Weights of a small transformer language model.
Size: width 192, 3 heads of 64, vocabulary 2048.
Architecture: rotary positions, value embeddings, hashed n-gram embeddings, an embedding shortcut.
Each number is 50 + 10 x the weight over its row's rms, rounded and kept within 0 to 99. Layers, rows and columns count from 0. The size before them is the row's rms in percent of the matrix's.

# layer 5 MLP down (transposed), 576x192, rms 0.117, rows 552-575, columns 128-191
109:33 53 51 73 58 44 55 44 49 77 55 60 45 55 58 51 44 48 41 49 51 60 76 57 38 64 66 60 50 51 42 46 41 48 49 49 37 41 52 61 52 41 41 44 34 41 55 36 52 47 48 55 37 47 53 53 50 35 67 47 52 28 48 57
096:51 59 50 50 29 57 43 55 39 52 48 37 43 41 45 63 39 51 50 43 58 36 58 49 53 60 47 37 27 57 53 38 39 44 61 40 64 46 49 55 51 43 61 45 65 53 75 45 83 52 45 65 44 60 58 40 50 47 48 50 41 38 62 45
098:56 54 54 55 52 60 67 46 53 60 45 77 42 58 38 44 64 45 54 43 41 58 39 60 54 50 39 49 49 65 58 53 50 40 41 60 45 35 40 54 52 47 44 41 58 58 34 36 62 50 64 35 52 53 70 57 36 51 57 45 64 51 52 47
099:52 54 41 50 40 61 64 50 55 50 51 58 45 38 53 51 63 44 39 55 61 38 56 51 54 58 60 43 57 68 51 57 44 57 60 43 34 44 69 62 56 47 48 45 38 43 67 73 40 51 51 73 40 48 56 61 46 65 51 56 46 62 40 38
093:53 45 41 46 58 53 53 56 45 41 59 59 51 36 59 40 50 47 37 59 48 48 51 52 47 65 59 41 30 53 40 53 59 49 27 49 58 58 46 66 42 46 66 47 38 38 47 51 46 43 43 50 46 48 45 61 52 47 52 72 57 35 40 52
094:59 54 46 38 53 49 41 53 42 59 67 39 71 54 63 53 69 45 41 48 61 47 41 56 51 46 36 38 63 54 60 46 49 59 60 39 65 38 52 38 41 59 57 55 48 34 54 44 50 34 59 46 38 47 56 57 39 46 48 61 53 38 66 52
089:55 40 27 52 49 68 39 38 29 45 40 62 51 59 40 44 43 53 46 44 56 66 54 52 71 55 65 43 50 47 61 38 49 52 66 62 42 43 34 41 60 43 43 51 64 46 53 59 46 55 53 68 45 56 42 60 46 44 40 35 57 61 45 64
087:57 41 49 36 44 43 48 46 46 58 47 45 62 67 52 46 48 44 62 33 52 56 51 59 47 41 46 54 37 52 32 53 57 52 55 56 63 50 48 58 41 42 35 49 44 46 52 54 44 59 71 62 46 61 41 29 61 27 53 49 50 65 56 64
091:55 68 48 54 36 47 53 49 46 44 48 51 22 29 46 31 55 45 58 64 65 67 39 60 27 58 52 59 55 39 47 56 46 30 45 51 62 31 55 60 66 45 36 54 50 39 43 33 53 48 51 49 47 43 50 41 33 70 69 49 50 52 60 59
084:47 48 44 44 58 49 41 65 34 52 54 51 39 36 51 38 61 47 55 47 55 47 36 48 48 47 60 54 61 50 47 61 50 43 50 26 90 52 60 54 44 47 37 50 40 39 56 41 39 57 59 53 56 47 42 47 46 56 37 44 46 44 46 49
089:39 37 44 75 40 48 33 45 47 66 52 48 44 49 47 45 50 39 42 63 61 42 55 53 33 46 50 60 56 52 42 47 52 59 40 72 42 54 67 56 72 40 42 50 41 52 43 72 49 59 47 58 46 44 44 12 48 50 54 58 50 57 43 33
108:60 46 51 34 61 40 48 49 49 37 43 71 24 27 42 51 49 44 52 42 69 32 55 48 50 44 27 55 43 48 54 51 51 53 44 55 74 54 48 56 59 37 66 41 50 43 50 26 63 46 53 56 57 21 38 61 62 53 35 53 29 49 64 40
099:54 40 56 56 39 20 36 50 46 53 52 49 54 41 60 69 49 48 39 54 51 44 47 50 55 43 59 41 61 62 58 48 56 50 61 31 51 64 66 40 67 48 53 53 47 54 51 63 37 51 39 56 38 55 49 47 43 46 59 47 59 57 57 35
106:51 63 46 59 51 57 53 51 44 44 49 35 56 48 48 47 61 40 46 45 54 57 35 40 32 46 45 52 35 46 44 61 52 78 59 56 55 40 53 65 53 38 75 37 52 29 50 47 58 56 61 63 42 43 62 44 41 65 74 40 41 48 52 44
119:69 44 36 50 57 41 59 41 51 61 50 39 49 55 25 40 51 52 48 73 46 78 61 52 57 39 59 48 49 56 36 25 55 55 50 56 48 45 46 41 65 61 51 60 39 41 53 25 36 39 64 68 55 37 48 55 55 58 38 55 53 40 49 40
109:57 43 55 52 39 52 37 56 58 51 57 57 59 49 47 37 30 58 43 50 33 41 31 49 47 48 50 53 49 46 64 61 41 41 53 50 26 61 47 66 50 36 43 52 59 63 34 44 63 49 54 47 39 49 56 53 41 57 54 50 64 57 63 46
107:44 50 35 45 37 63 51 32 40 49 57 52 44 53 50 42 51 42 42 48 62 49 33 50 43 44 60 53 35 59 58 52 69 57 42 41 51 61 67 77 69 38 67 49 56 60 61 55 76 56 47 62 51 34 47 43 45 61 74 46 44 67 38 58
089:55 48 76 63 45 54 36 59 64 59 57 49 43 32 37 58 51 49 29 45 69 44 56 51 52 40 46 41 44 33 40 60 41 43 63 26 39 53 50 37 55 63 53 46 52 49 60 35 27 28 50 69 38 31 61 62 37 38 56 52 33 58 60 67
115:48 50 67 59 66 34 47 56 45 35 68 42 36 54 62 44 33 63 49 68 64 49 44 68 63 61 58 40 45 39 48 47 71 47 33 56 53 53 42 28 48 64 31 48 38 43 32 51 59 55 47 48 57 58 31 49 51 42 45 58 61 44 48 69
116:39 36 31 64 58 38 38 47 57 60 67 35 43 56 41 47 47 49 53 37 46 61 62 46 37 48 63 56 53 44 54 56 38 42 36 41 48 38 66 52 57 55 53 31 49 43 45 51 57 52 59 49 66 50 65 53 47 39 48 50 53 54 51 47
098:65 36 58 61 31 29 53 47 46 46 35 53 46 56 47 47 45 57 45 42 61 48 46 61 46 43 58 49 48 45 36 46 48 39 40 53 57 54 61 44 62 38 30 43 39 67 43 40 48 71 44 49 47 34 52 42 43 54 56 45 51 50 37 36
090:26 53 54 59 51 52 31 49 44 48 53 62 51 56 51 35 51 35 47 49 46 46 55 50 46 66 51 53 56 36 49 48 41 49 47 33 61 43 45 59 45 57 33 35 38 50 47 52 46 60 62 46 52 47 57 38 50 50 45 38 50 34 45 35
104:48 38 48 58 91 35 51 49 53 63 43 50 47 67 49 45 42 45 57 60 60 62 58 35 48 51 45 37 44 47 49 40 47 52 48 50 46 45 46 49 53 39 56 47 34 52 48 48 62 58 50 36 69 51 71 43 29 47 59 54 39 51 55 50
098:47 33 45 69 37 36 46 41 60 68 42 52 59 45 43 48 49 54 62 45 49 15 39 57 47 44 46 51 54 47 68 65 54 37 51 33 53 59 48 62 36 39 33 47 53 76 29 52 66 47 40 62 49 67 46 58 48 47 70 36 58 66 59 71
# layer 5 MLP up, 576x192, rms 0.115, rows 553-575, columns 128-191
103:58 44 52 38 42 66 54 56 55 27 46 49 62 59 40 57 80 56 32 46 57 59 57 52 49 60 72 49 41 63 51 52 52 52 57 47 56 55 61 31 40 37 66 36 54 54 54 47 55 54 50 47 42 58 49 45 64 65 42 55 39 54 44 26
098:73 44 60 45 41 40 53 55 37 49 49 57 41 37 44 48 41 49 40 31 48 38 51 57 53 59 67 58 36 57 64 43 36 44 67 54 46 59 43 47 42 56 58 59 49 50 47 36 52 47 46 76 35 38 47 62 54 66 56 52 64 69 50 49
092:44 43 36 39 35 54 58 50 49 47 79 44 63 45 25 52 57 56 51 43 64 46 63 61 53 59 53 59 48 56 51 36 63 54 71 66 56 48 43 51 32 46 55 47 40 61 69 32 49 55 39 56 48 49 49 56 29 51 50 51 48 58 47 26
102:44 54 58 50 33 53 64 50 52 34 39 45 47 52 45 58 48 37 48 48 50 54 71 55 56 30 48 49 47 43 56 38 44 46 59 50 44 32 41 41 46 58 47 43 54 49 60 70 38 36 49 48 45 57 51 55 49 56 56 34 46 42 57 56
095:42 58 31 50 68 63 55 62 38 55 45 45 47 39 50 50 46 61 46 39 53 56 50 73 46 49 42 51 57 53 53 47 65 43 42 58 30 45 45 59 51 44 56 39 41 52 67 57 49 61 65 31 61 54 56 40 52 46 54 60 40 56 49 46
097:58 48 37 55 54 45 44 40 50 46 73 42 36 63 44 55 47 44 42 49 44 40 63 48 58 54 35 57 46 49 54 52 49 52 33 56 48 67 57 40 32 59 63 33 40 33 64 65 43 31 57 54 39 46 56 62 49 59 45 75 30 46 47 30
098:70 60 44 69 58 47 58 54 37 55 51 44 46 43 54 46 53 49 52 39 38 81 62 49 68 34 47 45 37 59 55 32 50 43 41 57 42 46 51 54 37 52 68 56 59 59 43 53 56 41 55 51 67 42 67 51 38 76 46 53 42 59 57 55
092:59 70 48 58 43 33 42 46 46 59 47 50 63 45 62 43 48 43 61 42 44 47 68 45 61 63 45 50 49 51 66 39 50 40 46 36 56 26 55 54 42 64 61 59 50 61 43 37 57 33 72 50 59 54 44 55 54 56 53 49 43 40 54 36
090:54 38 67 43 47 46 45 52 71 60 42 46 59 70 51 48 40 63 44 45 49 81 59 48 68 49 63 65 47 59 66 38 44 46 41 51 43 33 47 49 31 62 49 60 50 60 67 52 45 49 55 55 34 51 58 54 53 49 57 60 47 39 44 55
092:52 64 37 31 70 35 32 61 57 55 30 55 43 61 52 47 43 53 47 26 31 47 55 66 49 46 52 49 52 64 61 52 55 35 50 56 52 57 58 47 26 53 40 55 48 56 63 52 48 40 51 58 39 56 36 47 49 51 54 56 23 61 66 58
104:52 56 47 46 40 55 48 38 43 42 58 37 58 51 50 53 54 58 54 38 54 42 46 53 47 38 44 48 51 48 64 58 56 55 55 53 59 58 45 31 40 60 44 35 36 54 54 58 54 29 42 57 32 64 52 55 36 54 38 47 45 50 48 41
104:47 39 74 39 34 56 57 50 46 33 78 51 60 59 49 55 57 62 41 50 42 44 47 44 44 45 52 33 50 60 58 43 38 56 66 59 58 59 59 34 36 59 54 59 45 43 55 58 35 44 50 48 30 34 57 58 30 58 48 51 46 54 58 62
097:51 45 48 46 55 63 59 36 54 47 53 32 55 60 32 30 58 28 60 28 55 57 65 48 45 54 43 69 61 58 57 44 57 64 71 55 44 42 48 55 53 30 33 39 48 58 65 43 52 47 52 59 49 45 45 65 40 46 62 31 44 57 47 39
112:60 47 36 44 43 57 56 50 52 41 62 39 65 39 33 35 42 61 51 54 38 53 70 57 51 47 49 56 30 63 49 42 49 56 68 62 62 36 49 47 40 62 62 63 41 65 52 56 50 39 55 66 75 27 40 56 34 65 54 45 47 50 35 43
105:61 47 65 33 51 47 44 54 48 61 66 48 49 20 29 40 41 59 63 46 63 37 62 35 59 53 57 48 55 57 60 53 51 36 51 51 61 39 37 45 34 51 53 35 51 56 46 52 53 40 60 59 41 62 52 41 42 58 38 58 60 55 45 48
103:47 53 36 48 51 54 47 46 30 50 56 45 39 55 24 29 49 37 59 56 56 60 57 58 56 51 68 56 51 54 57 36 59 59 55 45 47 45 54 57 56 28 31 38 61 58 52 61 53 52 49 52 62 40 39 54 54 47 57 45 42 61 43 49
094:46 63 54 57 39 54 74 47 54 46 55 49 54 43 17 59 56 53 48 51 66 46 65 56 65 45 75 41 50 54 51 46 57 51 49 21 37 58 46 42 54 47 59 45 49 67 46 43 52 56 59 53 53 47 52 49 41 65 38 48 40 49 66 57
115:49 54 54 40 42 54 42 59 46 37 68 40 36 64 58 48 43 69 53 65 45 73 50 39 56 69 46 48 29 50 54 69 52 63 38 40 57 57 47 39 44 44 44 31 37 39 48 70 54 42 23 52 59 45 44 46 47 48 44 54 49 50 49 53
105:58 43 44 64 38 45 53 45 47 42 62 38 45 60 46 32 42 34 50 51 49 66 62 52 48 53 51 46 30 59 62 46 59 34 65 45 49 54 36 49 43 52 48 59 39 63 56 60 31 40 71 43 53 45 65 45 56 61 42 47 48 50 42 56
107:58 45 54 54 51 49 56 40 48 47 59 41 57 67 56 49 40 62 47 54 44 47 53 57 40 57 44 67 53 56 45 44 46 60 53 52 52 51 59 37 68 59 65 51 61 46 58 49 47 65 59 56 55 49 48 51 47 60 33 38 48 40 45 38
094:57 43 58 34 41 58 54 55 42 52 38 23 53 55 46 60 43 52 45 39 54 52 45 61 60 57 57 53 45 52 63 55 58 68 52 53 58 59 43 32 56 43 50 45 66 51 45 56 53 49 27 59 44 60 45 48 49 50 44 54 55 49 64 52
107:67 37 46 59 70 36 43 46 43 58 52 47 43 38 40 50 61 37 43 45 63 48 53 47 29 51 40 60 55 57 55 39 34 54 75 38 39 42 60 40 41 66 53 35 33 36 60 36 58 48 48 52 43 39 70 43 50 40 67 25 51 44 57 33
101:58 59 39 53 52 52 55 42 64 50 51 47 55 47 54 54 71 65 45 52 60 57 57 55 55 45 50 54 51 58 54 26 42 47 59 31 36 59 44 31 36 78 58 43 47 40 63 56 43 63 41 49 40 51 53 68 21 60 32 53 41 59 47 49